Weights of a small GPT-style language model, trained from scratch on English Wikipedia: learned positions, no biases in attention or MLP.
Each number is 500 + 50 x the weight over the matrix's rms, rounded and kept within 0 to 999. Layers, rows and columns count from 0. Numbers have three digits each.

# layer 2 MLP up, 768x96, rms 0.333, rows 703-717, columns 0-95
500491418490514518492483480433471481508517508533531511541544505489553478502484479518502594512524479538475487488483448497475465509526498512507499435520543551527473537505485489476524522505530514537493502468575524483525517473550461468494493505475493529526565456547506442511507469553537520528
484473526493447530497489554481590554543476530540471539527523455480474463513512540500509575518484562544507497460479542476524452467571500489520493483480560514496522442530423539569519524466523524503509430547506521534512517568556501516456484497468532441518525492506492448551465546527483458501
532529513521483499429433580513461555523449510443494517435497506560592537467494539492512528550546522521463570473472514526549495582508468456518533517505503487563484570516395521554449467438608571490513514534530510493501508509527546523484468473468421529503486508485517449504547501422388591495
568444427584612448542540589528459494455425536480372614418590461544532491428524509394500408476430640479574537424411503541383528550541558467508545591576505615457434576467489536434531407514536604516555571670342353405557409569523526520424523463558511494423522623488405571523523553389472479454
531460514457506419417477533467437435493410382505478503561403563598524486437473443534502528398471432436411501505510556431454523478586478496513435541531595458507489472540445459556440538474429572479421520608439557599435495467528538562482525499529524452311607487466510562470489429467492564515
450475486374574554516519533488449528541394501565443609608462555515435487489545567420547499607588477482450482474526416513616556558465454392493555476522448485417516477409447544605513460525511503608486453477426524535561532468473432417420473515446461442513488503504453522619540487553492509456
529418568499403598527513569521536507408463508494532495524525593468444555408488509591588557533561487555509546542541450498531465535511512422523546579487501509534451478509523546487487460528422500581426499517420526472537618558495440538533489576478507469440514481469499523485462444475504540549
479483445533532458468545483486515444471525495524485471531511514498481474526492469524536527518489502546433511535458530507544495544536453463437452499518484498493505550479532487492525458505505529481459539484482528553498481452534520541474498514548509488494497482446491491503508494508549547473
541452538521426583585518515480427615553533601519481558514499536417497547442461456531439514435551506529504517534473522470536492499585485490486615572494487525404511477436452509529544491477634491517460490454477400423537524478533435420506489519486491486557463440515510498488523494491442538537
435519550495465574546463415476575498515471540473530562513543511463428520575484493445536576522588587485529455531497530499539454486541466434467540479532451492347474476543500493592511491539561533465524510414508500495555499385524393426473507476446517560548454527528442465528494530545495504502
559466503513427413420522467570555477538476464520438511506462514496448495575553476500530473508437453463517560455458464513472509506499576434366473473554529556542438537461498521475418535603513588453479534525503442505476452448460480545465451506528551477509373621383546627479642490434448537467
463586547545501470494461469538508546459494506537541498504538559514529508535438466476529557538526586486512447497473399567515537450538499504494465526443484485448483448453487503460415543494503549512511536495477342445506433385540519481558525647564510558447424477553535508508577517423465485441
474452479506377527522538529447577529562496432513537477535588487548490473500517576466492557521613573504551464451541442555518495498562469487598504560477453520475441480484527541538492465473501469504525420446468497492525539408557463566465475409519539497518496472431474498488500513457530525531
592459554532526482520504586558467457512469430526484485584518516473490491501528530548532529446478542523491497430461430459475508515463537445528507489478532544486477516511513501517488511429513476514466464502516487558452466512470483484498513516542529543493535440516499483519485517499534491536
504423557541506453446620500496478489490508455517521515590498485520517510464568477461468539481442467513522520497539462475475541533525455520542506473535471513489501515545519481563463492490492486432529477535507455503432528583536497513468497508518541518447512530533530482541469483493466549514
# layer 2 MLP down (transposed), 768x96, rms 0.24, rows 703-716, columns 0-95
480513506521469503504486511496519536524458496584527525482475559553506501514470539531545516553533473549531528558518506549541558437515554479495518510462504508467506504499476472474521532560504470527525505500500571522489521505503508428508453471479525536473490508520465492488510552562540531479
433429469482510555541510481499490505506428441518508539463476557531485452492475474464525502514501481514491499443518527525506409531523487504534528487538535496503441526480509531515456593461501503467513473501540531487552522440499490477428484455404472508555526503491499479529422518489535458434
453452553476471528496480517449555455503459522409503494588492503465483508526525497530502567542478397480479453421600465493465428494495491503496554518525416553494491609532478508520471438546537470484543502535520562544433482558513523499489532524412500504466503518496508536502505520534474501493
517436503479502595556442488481317455470486587505568612410328536411507401655506507521551518513456448493490455454495582456501562631450519350475557523383446557495426559535556543557584419526485522443540435629476521507514510611470495495508484529493595554501534538513496520496439623370510390508
477437486521537458597458431487485490512486512474460409409556480416567418547490564464570469526580560442398457523526562488508574523485431515480512506466472458468492532515552516447462524475540400521489490472538477545530454487501490458507454493499516455566446511516425455447505451485466451463
511402430474509509484571470534610500509598539532372474506559520544519517497465474629480499379472432474552457563494593451564485534576507541432565389419559530475406432468613481435351621639554497480485461433435445445506493522472532463511514407480476516517510556430580539501500549494497541474
410473537502572576480558561520521537517495487377434457462532591537461487501552447508512502513539516525482591533562424501455455575521477452498453509494431523491463445492540545487505496528488478516427498471416490486499558454541446425606493568526498457458461521427557603459554485423534447478
509522501514495478544556509463527498471479458517492527513491550517457459510483460473547473516471490542491535491516432466464488547519485490458487507457500487494520531524526460475499523546482485520533551490549481502518479469542484520530514513509506545450481512475488516477448467464542498511
550531568529427511549464557446461573622568468465462530502423525482456520481501438544488504473553447550523537491551512463523445539594471475540545550507406514443480418486494523512531551515596512453473422480495420459635515548554481503535481525537459607592472502472567480494580519514539519520
489459516516444629581437404468550375518445545495503558494481497365492520572444554469495596582596616488534500502527499527565427452572434427473542474443501465423443554487458531517496496499597499517510489489513527428575498443464446454467540427451549535505469488511450470571491439497510516519
516511482436529479595401570435458528496482491576439497537524457460574359426420450479430452603508537489538459629506515390463453466467511452528485538465494526496523393641560490514557567437556458380475440535577490482509592584479432434419529490504492569509469411590503486523396542559553473495
509498560456506408504501484462622429456526549518498443478523479574471578537492401454589487493548526519431510566477622604489506493529466501529509516369490496459475479488471496509403502539477479515475494464492464471619401473499537494542416537537492501452498496523550545437491540389500468461
435467491474526555475501480561531536572509461509549600418440433526440487491534442477600545518555474540505563494535515488584435491592516516602499518570519475375569509559512519463462520513557521454487415531459523515476526600493499598507464450483488463465524468488511539480527505475564563534
518503541541498524515442522439483447478481459476486473485487484464505476492514470493493450454514489520544464457457489465476497502444492453470447556485477531538462471558529503546443480452454529483539465563474396547515510500510524436476481489478481480515485477483506494447461554496506485474